Part of a small language model's weights.
Size: 13 layers, width 224, MLP 640 SwiGLU, vocabulary 2776, 9.47M parameters.
Architecture: RMSNorm before each block, no biases in attention or MLP.
Training: a variant of Adam for these matrices, 413M tokens.
Each number is 200 + 20 x the weight over its row's rms, rounded and kept within 0 to 999. Layers, rows and columns count from 0. The size before them is the row's rms in percent of the matrix's.

# layer 5 attention query, 224x224, rms 0.0742, rows 0-31, columns 56-111
120,197,186,164,171,189,158,185,170,227,219,195,211,179,189,170,231,196,180,207,209,242,221,189,172,213,197,144,219,202,169,195,176,218,202,212,181,183,218,201,238,208,230,213,206,196,212,171,195,217,192,196,179,203,203,207,190
114,194,205,182,187,180,172,174,178,230,200,237,203,166,183,183,207,208,171,185,189,216,200,186,178,168,221,165,198,222,154,192,206,233,222,209,194,227,233,222,233,187,212,223,198,178,190,181,180,205,167,195,199,188,172,199,213
099,184,204,179,202,185,206,179,181,227,202,234,220,178,197,192,186,212,159,209,216,211,209,178,182,216,214,197,197,211,178,190,207,230,226,226,216,190,229,227,247,206,222,225,186,183,188,186,192,207,171,209,183,188,195,205,195
106,218,208,209,232,225,230,214,213,178,212,189,165,228,223,231,181,175,236,213,188,181,182,234,231,220,198,227,192,178,225,210,188,157,175,183,222,184,168,184,168,195,206,179,212,235,199,220,195,183,203,181,212,209,189,183,180
084,217,202,223,189,199,171,219,199,204,185,208,189,204,188,227,216,197,191,205,196,185,187,199,197,185,175,186,223,198,197,202,156,199,166,178,211,185,168,185,173,205,144,156,183,223,196,217,210,183,221,193,209,216,193,169,222
114,175,163,217,183,174,216,207,192,226,192,229,159,204,185,197,207,217,187,220,224,198,192,204,208,228,194,196,223,187,215,188,191,208,206,170,205,191,215,193,217,250,162,173,165,214,187,208,201,188,237,200,212,230,229,211,185
105,194,197,148,203,210,239,177,191,188,222,186,202,174,164,195,194,200,161,179,187,209,186,176,197,208,229,239,181,192,206,183,213,233,211,235,206,218,224,218,233,205,235,201,173,209,185,164,184,185,199,210,195,201,207,203,207
104,190,212,222,204,202,181,232,200,192,193,180,171,199,215,216,173,209,219,216,223,167,196,202,179,148,239,194,181,181,186,168,194,180,189,194,222,198,194,218,173,197,213,200,217,231,194,191,197,235,176,185,216,229,194,186,200
100,186,193,214,203,176,144,238,212,182,174,181,219,197,212,213,211,186,209,200,233,223,199,212,165,218,195,205,194,195,219,216,213,182,188,186,229,230,172,202,163,208,168,167,219,188,190,210,184,201,182,202,163,180,193,198,212
098,222,210,207,181,188,189,169,202,214,206,183,175,204,221,193,217,209,206,248,198,201,218,206,191,231,187,177,213,185,175,247,204,206,209,177,188,205,171,186,193,237,200,237,178,175,204,204,188,207,195,202,202,199,157,209,217
131,212,187,166,188,186,189,213,181,177,212,199,185,201,191,186,223,204,212,183,165,243,146,181,180,165,203,179,189,209,185,210,181,243,216,251,194,239,214,194,174,186,208,201,190,189,206,206,211,225,197,164,198,191,174,201,183
076,233,225,237,222,188,179,198,195,175,195,173,199,183,201,208,206,247,180,207,201,191,213,201,219,188,204,188,220,187,179,208,188,214,215,200,190,174,181,229,220,191,190,196,213,194,171,198,204,204,211,183,189,191,177,187,237
131,186,229,191,217,181,182,195,223,181,204,207,187,256,171,160,176,226,194,228,201,190,191,217,253,187,194,167,193,225,194,191,212,232,180,182,172,213,201,199,195,215,212,187,210,195,209,201,182,198,189,174,208,208,193,187,172
116,185,205,216,205,174,207,168,200,203,202,220,205,214,187,195,246,212,185,216,197,165,187,183,206,177,204,166,213,188,203,205,205,205,190,173,160,255,156,226,194,196,157,173,208,177,186,177,212,226,244,216,215,182,191,234,170
120,213,173,215,168,229,170,199,211,208,188,179,199,179,209,191,198,163,200,203,201,182,180,173,210,190,217,218,194,183,193,193,186,219,196,224,190,200,206,191,199,214,183,186,236,221,198,178,185,221,148,190,189,206,164,176,238
130,212,208,182,196,209,214,189,217,225,193,197,152,230,200,185,202,219,199,195,169,248,214,165,180,206,183,163,227,199,215,204,207,198,206,172,176,188,172,215,209,179,203,162,201,200,181,208,184,190,200,183,190,205,209,224,207
096,218,200,200,182,199,226,195,237,195,197,211,198,214,171,184,219,237,228,201,187,171,236,229,194,234,180,216,180,204,226,200,200,169,222,176,190,199,184,209,162,194,192,211,190,227,177,192,198,215,194,227,204,229,231,185,232
093,205,204,193,158,194,171,185,212,241,208,208,202,195,175,180,231,184,208,202,216,236,245,209,169,180,180,165,212,207,186,225,209,193,174,222,193,189,203,217,208,203,224,202,183,214,207,162,218,225,220,211,214,228,195,193,219
097,215,208,219,163,189,172,214,221,235,219,197,222,186,177,188,211,186,171,177,216,226,236,231,183,212,200,168,192,211,163,227,192,170,173,192,205,201,196,195,219,216,187,194,180,196,202,213,196,225,229,184,173,215,222,209,221
080,179,198,161,220,195,223,163,193,192,226,197,226,185,201,204,204,220,200,194,211,200,193,178,186,228,225,212,188,203,200,189,222,231,239,226,198,218,237,226,211,199,237,235,199,199,195,183,188,204,168,191,182,202,200,202,205
094,175,207,245,219,197,198,205,196,184,183,170,168,211,236,201,179,173,228,208,218,166,215,208,212,213,186,199,202,194,228,200,204,177,189,168,212,165,166,178,214,202,190,181,213,205,196,224,194,174,216,217,252,224,174,195,172
095,222,212,225,189,189,148,226,235,203,189,173,199,203,204,212,237,193,203,215,200,175,190,227,208,198,217,191,217,188,209,196,192,183,158,150,242,206,156,182,186,210,158,194,225,229,208,211,212,191,215,211,214,195,194,191,210
109,156,204,178,182,160,202,191,207,229,196,234,204,218,200,201,202,226,175,185,203,166,206,222,216,163,203,143,227,215,191,194,224,218,207,189,207,227,183,192,201,183,182,175,234,175,228,207,203,227,204,231,225,166,186,213,234
095,226,183,197,226,206,188,236,208,182,202,197,234,220,228,205,224,189,201,237,191,215,193,209,203,180,173,188,243,189,203,204,158,198,204,165,221,206,174,186,188,225,187,204,198,160,199,210,209,188,186,220,182,204,205,198,182
112,197,185,213,201,206,220,209,197,208,202,221,213,225,213,219,199,195,231,192,222,200,188,207,222,213,163,180,154,191,217,210,163,178,228,214,187,179,190,189,184,202,226,181,203,210,208,231,186,192,187,179,205,204,177,197,195
108,203,225,217,191,207,191,217,194,187,224,202,186,240,227,198,217,179,230,241,208,206,186,212,210,219,175,200,215,190,229,190,176,210,198,184,211,172,181,180,197,196,186,213,203,208,209,211,219,166,234,206,262,228,199,184,190
129,257,229,183,210,194,202,207,224,244,204,201,162,180,167,200,196,176,215,187,226,192,209,233,198,217,222,197,201,207,173,202,218,213,213,184,203,192,203,220,173,182,211,204,184,206,221,219,227,212,217,197,229,231,222,171,192
128,204,197,233,183,200,184,251,210,218,172,200,191,217,219,236,192,190,198,205,205,211,189,217,193,190,178,188,239,179,220,194,176,179,193,143,219,189,158,165,192,209,180,198,216,223,201,205,221,189,201,188,215,206,198,173,199
132,191,176,204,179,178,194,166,234,220,194,206,172,213,199,214,214,203,197,209,190,206,213,211,181,202,195,198,199,229,173,193,230,191,210,189,186,216,182,221,165,210,172,225,191,144,216,194,208,175,199,201,230,230,198,195,199
119,154,165,169,240,214,193,212,214,195,229,187,203,235,201,208,169,199,216,216,197,209,204,201,211,220,196,200,209,180,191,221,181,179,185,184,208,210,186,211,188,166,192,222,195,179,200,188,205,205,203,203,208,186,218,207,228
117,201,193,196,227,225,186,211,182,210,200,198,217,186,199,177,206,214,168,239,206,207,216,193,203,202,190,209,223,179,225,203,186,215,166,191,209,205,218,181,230,222,196,219,191,177,188,215,218,181,225,195,230,211,197,217,207
122,179,186,240,222,165,208,181,235,187,194,163,259,185,188,190,218,206,243,186,227,240,211,164,172,237,176,211,205,167,209,182,202,215,194,223,212,163,185,172,202,233,177,231,220,191,208,195,204,190,224,177,201,225,213,213,184
# layer 5 attention key, 224x224, rms 0.0704, rows 0-31, columns 56-111
120,197,195,199,206,215,218,147,192,196,211,189,210,226,192,129,162,230,217,197,212,216,220,176,214,196,204,230,169,208,205,192,221,189,216,191,182,205,167,237,192,187,214,203,208,195,167,189,200,182,193,186,208,208,191,202,228
117,189,209,215,216,219,220,169,171,224,232,177,223,204,229,163,178,213,245,190,186,193,203,210,221,208,204,183,170,188,215,202,236,199,191,206,171,208,180,197,192,193,168,205,214,173,184,209,192,215,199,193,206,199,199,208,228
094,200,199,203,215,195,183,184,179,201,210,191,189,174,219,181,176,202,210,225,193,182,200,201,233,216,206,204,179,191,190,212,182,185,164,168,193,180,205,221,195,167,172,196,163,160,188,233,191,210,195,181,193,174,182,213,197
085,240,197,214,182,226,202,223,221,196,205,239,197,217,184,205,193,237,203,195,220,201,226,206,174,192,183,193,211,213,171,215,157,176,209,228,180,208,195,187,182,223,221,181,218,226,216,214,244,187,211,201,218,228,213,211,231
087,191,206,202,182,214,209,249,191,195,195,237,190,210,195,200,211,202,164,190,199,213,211,205,175,195,192,189,240,179,202,212,201,189,216,213,221,191,179,185,211,227,226,198,220,227,195,181,218,217,211,213,204,230,217,177,222
132,214,198,154,191,189,187,226,203,230,200,196,201,187,197,207,215,205,208,200,220,214,224,220,188,205,197,196,181,200,211,215,172,190,191,215,226,183,220,222,163,173,234,215,241,210,173,197,217,166,182,200,217,187,201,200,182
093,181,201,197,218,178,195,198,198,218,218,200,211,192,228,196,206,207,199,221,213,206,203,228,194,217,233,185,205,209,203,238,181,207,173,201,180,197,203,225,180,187,187,216,201,196,173,199,186,205,210,194,193,212,187,203,204
130,223,219,194,173,212,203,204,191,213,218,225,184,216,204,219,210,226,176,209,200,199,189,208,204,208,186,212,229,187,184,174,140,207,244,224,193,244,208,210,215,221,181,223,190,194,214,193,223,206,196,236,205,199,193,231,211
088,218,202,234,197,218,216,159,175,221,211,213,168,217,174,203,175,203,198,186,192,195,191,187,197,214,224,199,220,196,198,176,269,209,209,220,213,233,191,199,204,207,219,221,177,214,212,199,206,230,202,228,205,217,206,168,234
131,193,194,192,193,169,221,251,190,185,195,222,161,220,227,199,181,194,184,201,172,209,232,207,243,215,198,221,206,197,210,239,192,194,171,192,232,194,198,234,179,198,212,159,224,216,215,181,199,227,246,221,196,205,214,170,230
130,213,188,198,204,189,205,212,215,221,182,168,214,209,222,173,197,229,173,196,184,190,203,193,242,185,191,207,238,174,202,216,187,197,165,163,224,233,199,202,192,195,218,211,208,192,192,167,170,198,252,203,199,221,188,211,181
176,194,198,226,191,218,177,244,201,189,171,213,195,184,190,222,195,206,199,188,215,173,217,217,192,161,198,198,223,192,221,198,210,181,246,207,224,192,207,190,207,213,180,205,224,210,221,172,224,178,188,201,211,237,237,177,215
127,184,195,215,208,200,173,181,188,220,229,192,230,222,186,172,212,207,195,192,204,192,251,189,213,214,188,201,203,184,222,219,178,199,160,195,260,164,218,212,198,202,210,217,208,197,226,174,193,155,198,203,212,172,195,199,198
120,187,162,196,195,199,177,215,188,224,205,219,191,171,174,173,211,203,197,188,204,216,200,220,197,205,219,199,202,173,246,221,168,195,197,204,223,201,207,167,205,193,193,173,220,222,225,169,170,188,207,143,197,216,205,208,188
123,227,231,223,201,204,241,206,199,211,183,198,205,194,201,198,187,173,169,212,218,175,214,212,203,234,173,177,202,224,197,236,182,201,181,201,195,222,195,218,176,209,210,214,163,213,189,183,222,196,195,152,185,189,211,188,209
135,213,200,219,225,187,167,218,188,202,148,206,173,203,184,202,198,149,190,201,204,194,203,244,203,159,159,214,225,214,230,232,180,167,164,209,232,205,235,159,186,191,254,197,233,182,188,208,221,192,197,206,175,206,209,203,218
097,175,216,216,217,227,202,165,204,224,188,195,206,194,168,228,216,182,195,176,206,189,177,208,201,205,220,186,209,205,185,211,220,200,214,220,199,166,194,180,237,211,232,182,220,197,210,196,174,271,182,139,174,227,165,196,207
092,202,201,243,222,209,220,174,215,216,213,218,184,165,187,166,204,163,212,208,189,156,190,204,196,220,222,183,213,226,185,197,204,206,171,171,190,152,189,232,233,199,187,192,190,191,186,193,182,211,180,175,184,193,196,196,200
100,202,217,195,221,183,231,170,201,193,234,210,191,198,186,188,230,194,189,220,214,213,194,190,176,201,254,211,188,225,194,195,229,194,212,207,193,176,198,222,227,182,206,247,227,202,224,202,196,236,187,182,229,202,195,185,192
093,182,174,202,215,179,199,163,165,204,216,190,220,192,222,179,186,182,224,201,208,210,224,218,218,214,231,204,190,209,182,201,176,201,190,187,164,191,171,201,194,207,186,187,172,189,186,237,160,175,204,193,170,202,172,210,207
084,235,218,223,209,208,203,195,219,184,207,229,199,228,203,194,197,229,183,179,180,186,199,223,212,205,194,210,172,183,180,230,169,219,201,239,194,185,208,219,180,191,185,162,185,245,206,223,208,177,225,196,180,220,227,191,233
083,185,196,171,161,189,206,215,177,206,191,264,183,227,199,201,199,195,177,194,194,184,212,212,165,189,226,188,235,188,186,200,217,181,207,221,193,217,203,188,166,228,225,186,219,227,186,204,209,225,212,213,188,213,204,186,243
117,170,174,161,190,192,207,196,174,187,171,221,193,215,186,156,192,211,196,236,144,203,193,189,192,234,235,231,198,213,246,189,235,187,199,183,217,169,211,177,201,210,168,210,202,195,194,203,196,192,228,229,191,173,200,183,226
077,183,205,205,162,199,190,227,203,195,187,200,173,218,205,174,176,194,180,169,164,212,220,166,186,177,212,220,239,181,196,178,207,223,206,172,189,203,186,196,220,207,205,191,196,172,192,176,187,227,235,176,199,202,205,198,194
127,228,212,211,215,206,238,167,184,182,203,170,221,183,197,147,196,227,198,194,188,227,224,198,212,220,202,197,174,232,176,171,192,192,240,210,208,197,204,175,247,179,219,217,211,198,220,219,228,171,190,185,212,190,203,239,174
075,189,174,185,210,198,211,211,209,207,188,184,175,222,221,213,179,178,196,191,209,188,204,211,204,215,207,208,221,178,163,190,225,164,177,167,234,181,212,205,185,209,200,183,224,222,204,217,202,191,181,205,235,164,206,197,222
134,183,200,215,189,188,184,210,227,193,242,216,196,205,185,215,185,233,208,211,206,197,181,208,199,159,195,194,220,214,233,149,225,183,233,195,185,198,202,208,195,217,215,220,210,164,196,140,190,192,166,187,167,217,208,205,207
058,197,212,220,203,211,227,214,231,199,223,200,215,217,215,183,185,205,195,219,166,181,210,202,203,228,239,199,197,187,190,191,199,187,180,200,202,161,201,212,225,222,241,208,191,211,176,226,170,235,206,214,195,199,194,180,229
131,224,199,210,199,211,149,225,209,152,187,211,210,209,182,218,207,205,199,175,178,197,185,227,205,207,149,193,190,171,190,186,202,200,221,229,236,180,212,210,214,209,197,185,180,217,208,212,183,181,202,230,176,207,202,195,191
123,190,171,186,177,177,166,219,192,180,182,209,210,216,199,222,208,194,204,204,212,199,182,221,154,180,215,223,207,203,199,189,204,220,170,188,205,177,196,174,191,194,178,190,198,194,196,220,188,189,215,261,248,199,221,174,199
117,171,206,187,200,176,154,239,223,191,177,185,213,209,226,174,203,183,228,202,169,186,172,190,176,160,208,182,198,212,201,189,226,211,191,213,199,187,200,183,164,191,220,183,214,184,172,172,169,165,209,203,170,196,200,166,219
127,186,199,167,218,188,164,202,192,190,158,211,214,205,217,209,229,219,199,189,221,209,226,196,207,163,203,191,223,164,189,179,171,210,192,179,218,204,196,232,189,184,200,198,160,205,198,214,178,155,194,190,168,211,180,200,182
# layer 5 attention value, 224x224, rms 0.0533, rows 0-30, columns 56-111
118,221,186,193,187,176,199,211,209,178,191,227,195,202,213,207,231,204,186,196,218,210,171,177,202,205,202,209,217,212,186,179,163,184,194,192,196,226,192,183,183,200,210,258,162,216,193,223,236,188,197,214,202,213,204,217,219
118,221,214,158,198,188,216,188,190,220,212,199,244,206,242,213,179,229,207,213,184,222,182,227,233,183,220,189,201,201,209,218,184,213,198,212,213,195,227,177,205,220,201,167,195,219,170,231,234,193,184,146,202,170,182,198,222
119,235,216,189,211,199,170,193,173,245,191,254,207,221,202,219,161,230,196,199,169,221,237,220,223,206,208,179,204,180,199,194,208,227,182,163,168,220,185,212,195,224,181,224,191,196,212,237,199,187,180,197,188,219,237,222,194
119,200,206,188,222,216,197,206,186,194,223,203,198,190,231,200,176,189,220,194,218,222,146,193,194,187,214,178,195,198,193,183,216,197,232,169,201,226,214,182,194,180,212,226,211,226,202,202,249,176,218,188,193,213,195,203,201
121,226,174,173,182,184,201,181,200,151,207,217,157,170,214,226,194,174,187,171,249,200,177,243,198,213,197,226,214,171,191,214,243,177,219,183,201,230,222,210,205,186,201,209,206,210,203,226,186,209,201,191,175,240,186,207,220
119,172,179,172,229,202,201,213,186,214,209,175,188,200,201,239,190,218,203,201,192,175,200,190,199,173,189,225,196,223,179,199,197,185,209,214,202,203,209,179,217,204,202,235,192,241,177,215,201,207,193,187,241,222,202,197,236
112,185,219,203,192,183,208,189,207,226,231,228,195,224,234,180,229,236,148,200,207,152,192,194,189,196,198,252,198,205,206,233,215,205,180,251,186,194,196,188,146,191,217,167,217,191,211,153,202,202,213,192,202,211,188,176,197
119,181,221,193,197,213,173,220,214,230,202,203,169,221,159,199,189,183,233,193,166,182,195,216,184,212,225,220,197,199,194,225,218,177,217,194,166,199,226,178,181,187,187,225,170,201,200,187,216,193,203,186,258,227,170,230,200
120,161,192,145,196,213,231,191,210,197,198,207,197,190,233,179,210,223,202,223,220,192,243,196,215,216,221,231,223,183,192,197,205,225,203,199,199,194,184,211,229,215,188,180,190,156,235,192,191,241,200,211,181,183,199,183,173
120,200,225,182,217,201,199,192,228,205,216,214,195,197,212,251,193,230,235,225,268,186,204,201,190,218,203,228,218,205,188,145,228,219,230,193,204,226,200,205,187,208,191,200,156,173,191,219,232,173,186,204,212,211,194,173,174
118,148,183,230,207,233,167,197,182,216,212,173,221,211,174,176,201,181,253,170,196,195,191,191,203,155,169,189,204,199,229,247,151,192,205,231,189,218,181,178,186,212,196,192,235,224,189,233,190,205,227,246,214,214,194,220,218
114,211,218,190,191,244,222,180,192,209,215,209,177,201,194,191,179,215,181,199,212,240,220,218,200,206,248,215,206,203,206,156,204,220,223,159,205,222,221,185,179,188,194,174,246,216,180,176,200,203,208,223,178,187,204,219,196
124,202,207,215,186,210,245,213,216,174,223,213,175,191,203,211,229,227,175,182,190,167,193,180,196,164,189,162,224,201,221,183,231,193,190,214,214,237,195,206,218,200,190,198,200,184,230,163,196,224,185,211,223,214,203,194,193
113,215,186,219,176,200,198,197,210,220,207,215,204,192,201,219,192,202,247,154,182,225,224,176,150,201,193,196,209,204,228,189,213,216,173,174,208,201,194,173,215,190,195,198,199,223,208,233,208,186,212,191,238,223,185,170,211
111,208,177,172,217,198,187,183,236,171,183,204,219,174,219,195,209,210,237,171,190,211,209,217,231,221,186,176,203,184,195,194,211,208,194,190,233,201,190,182,212,208,192,178,213,192,177,227,209,230,204,186,225,191,198,195,191
125,219,192,191,194,187,202,185,201,190,224,193,187,193,201,199,189,194,199,204,201,203,203,198,183,207,175,211,201,190,175,132,277,214,213,192,227,231,184,166,191,188,179,231,194,178,209,216,222,208,208,181,176,198,167,204,187
116,208,217,177,216,193,188,211,203,222,195,177,212,186,195,206,181,224,200,221,198,167,161,221,199,213,212,176,221,174,206,236,228,197,196,178,203,204,187,184,178,236,182,192,178,174,166,199,229,191,245,211,182,206,187,219,193
115,178,206,203,204,157,179,199,159,165,188,194,200,184,208,170,211,198,226,201,199,225,188,190,224,208,170,207,200,186,165,227,212,206,222,218,191,206,238,193,171,159,181,179,200,205,195,230,239,198,208,210,203,170,199,195,219
113,159,181,205,220,186,205,194,233,212,179,181,173,194,200,208,174,202,247,238,190,175,219,180,203,165,196,218,224,177,212,149,198,185,202,169,184,167,200,231,179,200,180,209,231,212,212,187,217,218,238,219,194,228,208,206,227
112,229,200,203,202,178,223,191,223,204,214,216,173,220,215,205,174,210,185,160,182,211,200,128,207,179,201,208,209,195,195,211,216,208,200,209,199,195,213,186,175,180,203,187,206,223,210,204,176,186,216,182,210,219,226,210,199
127,205,198,172,181,213,169,200,219,204,223,192,202,177,194,217,223,219,180,181,201,185,227,223,231,205,197,198,211,193,198,151,232,208,195,185,195,219,206,181,189,204,210,203,199,205,220,176,214,239,173,162,211,211,205,176,183
123,192,223,211,204,168,226,189,196,170,194,175,241,190,179,189,233,182,219,212,200,174,184,178,193,236,203,218,212,167,191,208,194,195,186,178,189,189,203,208,226,229,175,231,198,208,207,219,189,197,211,219,206,188,221,195,231
128,189,228,169,191,227,184,189,201,228,221,193,207,193,204,199,213,219,218,185,221,198,193,202,215,173,211,212,200,196,194,222,176,218,230,234,203,180,216,171,138,199,210,187,171,209,175,207,221,178,228,157,228,189,192,185,209
113,187,197,188,200,193,205,204,207,189,200,247,222,191,225,224,217,159,220,197,235,221,175,202,173,184,198,213,192,214,197,176,179,217,220,183,193,215,194,184,195,189,181,244,200,204,200,202,209,197,228,217,215,187,200,201,194
122,204,155,209,208,207,198,199,191,173,194,218,220,207,200,196,180,244,157,223,225,225,215,214,211,226,186,213,212,205,200,210,198,233,195,190,180,216,234,206,226,221,203,205,189,202,225,192,173,232,263,201,190,182,226,197,196
121,202,215,227,212,209,202,207,201,171,162,206,175,187,246,192,197,183,198,200,198,179,211,198,230,191,203,176,199,192,182,210,187,190,192,230,187,236,204,212,187,225,189,220,217,174,210,207,188,207,182,191,165,197,225,210,209
125,224,192,230,203,200,217,205,217,162,206,197,216,194,227,214,155,213,202,203,170,212,201,250,192,213,206,209,198,201,194,228,196,198,184,217,186,199,176,228,168,198,168,191,171,221,180,193,207,201,236,206,181,227,206,193,201
115,172,208,216,224,167,193,189,219,191,214,211,218,234,168,220,197,203,191,190,208,225,173,198,170,157,185,165,205,204,168,201,190,197,201,211,196,203,179,187,168,169,182,200,168,192,204,202,210,154,226,214,197,165,191,208,194
123,226,205,206,186,215,178,194,171,186,208,230,224,188,175,224,200,211,219,194,223,187,164,192,211,207,184,189,201,195,195,229,204,211,201,188,194,196,225,173,198,206,209,212,151,212,238,206,226,157,208,181,190,199,189,179,206
121,220,206,203,189,194,202,178,202,238,208,236,181,185,186,194,221,220,204,201,185,221,197,229,197,205,209,188,185,208,217,178,198,194,213,212,213,167,170,185,188,193,187,174,199,198,247,209,205,238,209,225,188,200,201,197,196
117,205,180,193,183,189,200,221,221,215,204,213,189,223,197,211,214,204,202,208,214,226,176,174,189,183,198,182,190,216,158,194,212,181,182,164,207,205,185,194,219,199,221,228,210,177,221,147,220,193,184,242,230,148,203,217,179
# layer 5 attention output (transposed), 224x224, rms 0.0548, rows 0-29, columns 56-111
112,225,210,183,178,205,204,176,228,203,209,211,196,200,205,206,188,212,193,222,168,185,233,207,202,232,188,215,206,229,194,214,201,208,208,198,218,226,191,214,214,223,182,208,233,194,197,189,204,234,199,170,247,204,238,167,232
115,210,201,192,196,207,215,198,175,171,242,216,206,182,178,179,214,229,249,247,182,168,178,224,182,199,174,195,209,171,202,188,185,203,178,224,188,204,185,223,194,215,200,194,221,189,193,201,197,214,210,201,226,205,217,222,211
116,211,236,233,222,200,236,209,225,187,183,200,190,247,237,166,164,188,224,220,178,214,151,204,200,180,196,184,174,197,200,175,145,192,208,189,204,202,194,200,166,204,218,208,184,193,189,209,227,176,214,171,177,200,205,221,171
114,220,192,209,231,201,215,202,192,218,195,190,210,185,194,177,223,171,240,186,186,209,205,209,188,224,178,187,212,184,180,148,213,196,192,211,184,189,195,199,219,170,185,233,229,195,196,175,186,197,227,172,199,171,195,196,201
118,209,186,179,226,158,178,194,193,172,196,226,219,178,218,207,188,199,170,195,211,194,190,191,200,217,221,220,189,185,175,220,216,224,146,203,165,213,213,191,191,192,186,206,191,188,188,224,222,201,239,223,200,220,175,210,209
116,203,189,192,190,180,207,219,179,179,212,199,191,194,241,193,179,201,201,176,202,199,180,204,226,213,185,209,214,224,204,215,224,199,207,208,220,195,180,187,179,214,236,220,183,200,220,208,190,194,214,208,197,201,231,210,241
104,207,212,210,202,204,178,184,173,169,211,187,160,179,197,196,206,197,219,161,197,182,229,194,202,202,201,171,203,213,247,183,189,187,222,206,175,194,218,195,209,214,230,205,194,184,155,160,156,203,219,211,225,192,233,183,177
121,176,230,193,187,195,221,223,183,175,196,187,183,180,203,176,162,156,228,179,198,177,199,183,203,234,199,217,209,210,199,185,165,173,179,218,225,186,207,187,191,225,190,238,204,210,240,221,220,193,222,208,172,155,207,205,195
117,185,204,193,192,202,222,162,200,207,226,202,182,213,190,210,229,197,204,197,201,213,186,174,225,169,197,215,218,197,178,211,213,185,212,183,206,175,201,211,205,228,192,186,181,185,167,176,171,203,219,195,181,239,211,185,225
115,210,215,178,221,187,171,170,200,206,204,218,194,195,212,182,194,191,196,199,194,199,205,220,221,194,178,209,194,170,211,197,196,184,204,263,216,208,179,186,184,214,205,238,209,184,200,164,187,189,202,212,191,224,203,167,205
117,234,225,208,195,199,177,194,237,192,192,174,199,156,196,164,196,206,209,217,239,217,184,227,207,182,206,178,201,192,149,206,203,215,209,171,192,169,196,174,221,218,214,200,182,216,240,202,193,224,184,193,181,233,198,204,228
110,192,229,200,190,199,207,213,162,209,246,212,234,207,192,183,210,232,184,233,191,195,228,174,198,162,188,212,204,183,202,209,222,183,210,227,222,187,223,185,193,166,163,253,204,181,206,180,174,217,186,236,215,203,182,199,186
124,212,211,212,211,189,170,191,207,191,189,200,223,229,202,195,204,189,187,153,188,187,222,212,204,198,194,184,230,191,203,257,183,200,192,179,216,221,185,215,198,211,177,193,206,153,182,238,199,203,198,194,179,210,225,174,181
109,229,179,198,201,141,193,187,229,165,191,226,212,210,198,235,188,178,196,198,209,172,191,209,166,216,230,212,186,189,160,193,208,203,224,206,213,196,187,191,184,189,177,213,217,190,149,231,214,203,202,183,210,207,195,226,226
112,189,180,227,179,179,218,222,216,204,215,202,190,201,189,211,190,222,195,178,144,235,206,214,204,205,205,215,194,174,152,196,205,182,159,193,205,203,187,225,196,189,182,203,242,197,251,207,201,190,211,238,206,191,245,199,199
119,190,191,157,200,159,210,191,195,168,205,254,195,178,186,252,224,182,201,192,181,237,209,200,194,194,182,192,181,163,180,185,204,194,198,198,203,215,211,226,173,186,216,214,224,207,211,162,199,208,194,189,255,192,196,176,212
110,170,218,200,205,196,194,212,198,190,191,205,228,161,210,204,181,185,177,220,228,191,193,210,218,216,193,217,216,204,190,183,175,191,171,189,196,212,198,192,174,158,186,197,201,200,202,207,226,214,210,208,232,179,205,241,218
115,193,198,197,196,197,195,232,170,177,186,179,195,186,169,215,201,205,165,209,188,221,213,190,230,203,185,187,183,215,202,225,209,193,208,187,209,188,184,181,204,168,216,206,272,209,183,187,173,166,216,174,204,210,203,224,183
112,200,199,168,187,214,195,183,220,210,197,175,153,200,209,194,163,173,206,195,198,208,202,199,219,180,203,226,207,208,219,187,192,198,223,219,213,188,195,188,191,179,179,194,199,216,253,192,236,230,196,185,218,196,203,236,219
105,237,171,220,199,207,182,186,185,212,217,187,221,215,197,216,213,223,214,212,197,185,179,160,199,210,182,187,164,183,184,207,171,162,184,202,188,235,228,184,202,195,176,204,196,182,188,190,209,169,219,198,155,181,215,205,191
125,197,203,196,190,181,217,187,199,170,197,229,186,204,177,200,178,198,188,213,179,188,212,187,215,186,205,193,177,219,191,194,203,165,182,194,205,215,250,175,163,185,201,188,228,203,186,243,218,196,240,178,184,218,173,170,190
118,188,223,216,189,229,232,219,205,192,213,200,175,222,218,198,211,189,190,201,218,229,166,197,191,244,196,219,200,226,194,203,208,199,177,176,219,169,180,205,195,234,197,158,214,176,236,169,206,191,217,179,207,226,190,162,203
124,211,197,273,194,175,198,187,166,170,192,201,170,189,215,172,183,190,189,168,199,207,203,211,198,189,204,204,215,218,215,197,201,169,183,251,196,211,183,182,186,217,224,196,243,184,218,197,206,217,221,177,216,170,218,157,231
109,181,179,215,138,163,179,201,186,192,192,156,217,195,162,238,231,203,196,185,208,214,198,187,207,211,209,191,202,209,219,211,229,201,216,221,187,164,193,217,153,199,186,151,232,220,185,172,213,194,208,192,223,191,204,221,194
123,222,209,248,189,209,235,181,203,196,165,208,210,208,227,197,205,212,159,218,217,216,196,188,182,182,194,203,220,164,223,215,202,212,216,196,176,189,233,168,183,190,212,189,177,209,215,210,201,209,213,198,215,223,153,202,202
119,209,196,201,239,216,212,206,189,192,190,166,197,214,213,186,200,153,200,200,216,223,206,195,215,162,189,210,181,205,191,207,196,208,164,177,190,218,206,209,202,160,184,190,194,179,216,184,183,206,206,193,195,240,210,187,186
113,240,174,211,218,216,216,188,219,209,190,201,212,222,196,194,210,164,206,193,222,215,195,226,219,183,206,167,184,194,240,207,197,183,174,224,178,181,183,200,205,203,168,189,173,201,222,216,171,173,210,190,216,159,196,208,157
112,220,188,214,195,226,206,203,210,218,183,183,194,215,206,193,192,169,202,200,205,197,186,214,199,214,190,189,206,177,194,216,157,192,255,190,190,161,189,178,238,250,200,174,180,185,178,170,186,208,199,148,195,196,162,176,188
119,220,183,213,208,164,193,206,161,190,215,206,173,214,221,160,232,188,205,216,232,197,198,202,180,219,206,178,222,203,192,219,181,208,138,222,194,184,159,174,178,244,208,207,182,210,215,213,205,211,212,182,230,214,192,223,195
113,192,173,225,181,183,229,225,206,197,203,206,214,204,205,175,210,204,208,215,184,217,169,194,203,167,188,202,222,217,204,215,200,219,221,223,192,232,215,230,196,204,204,226,212,179,180,217,174,200,200,220,208,200,199,185,184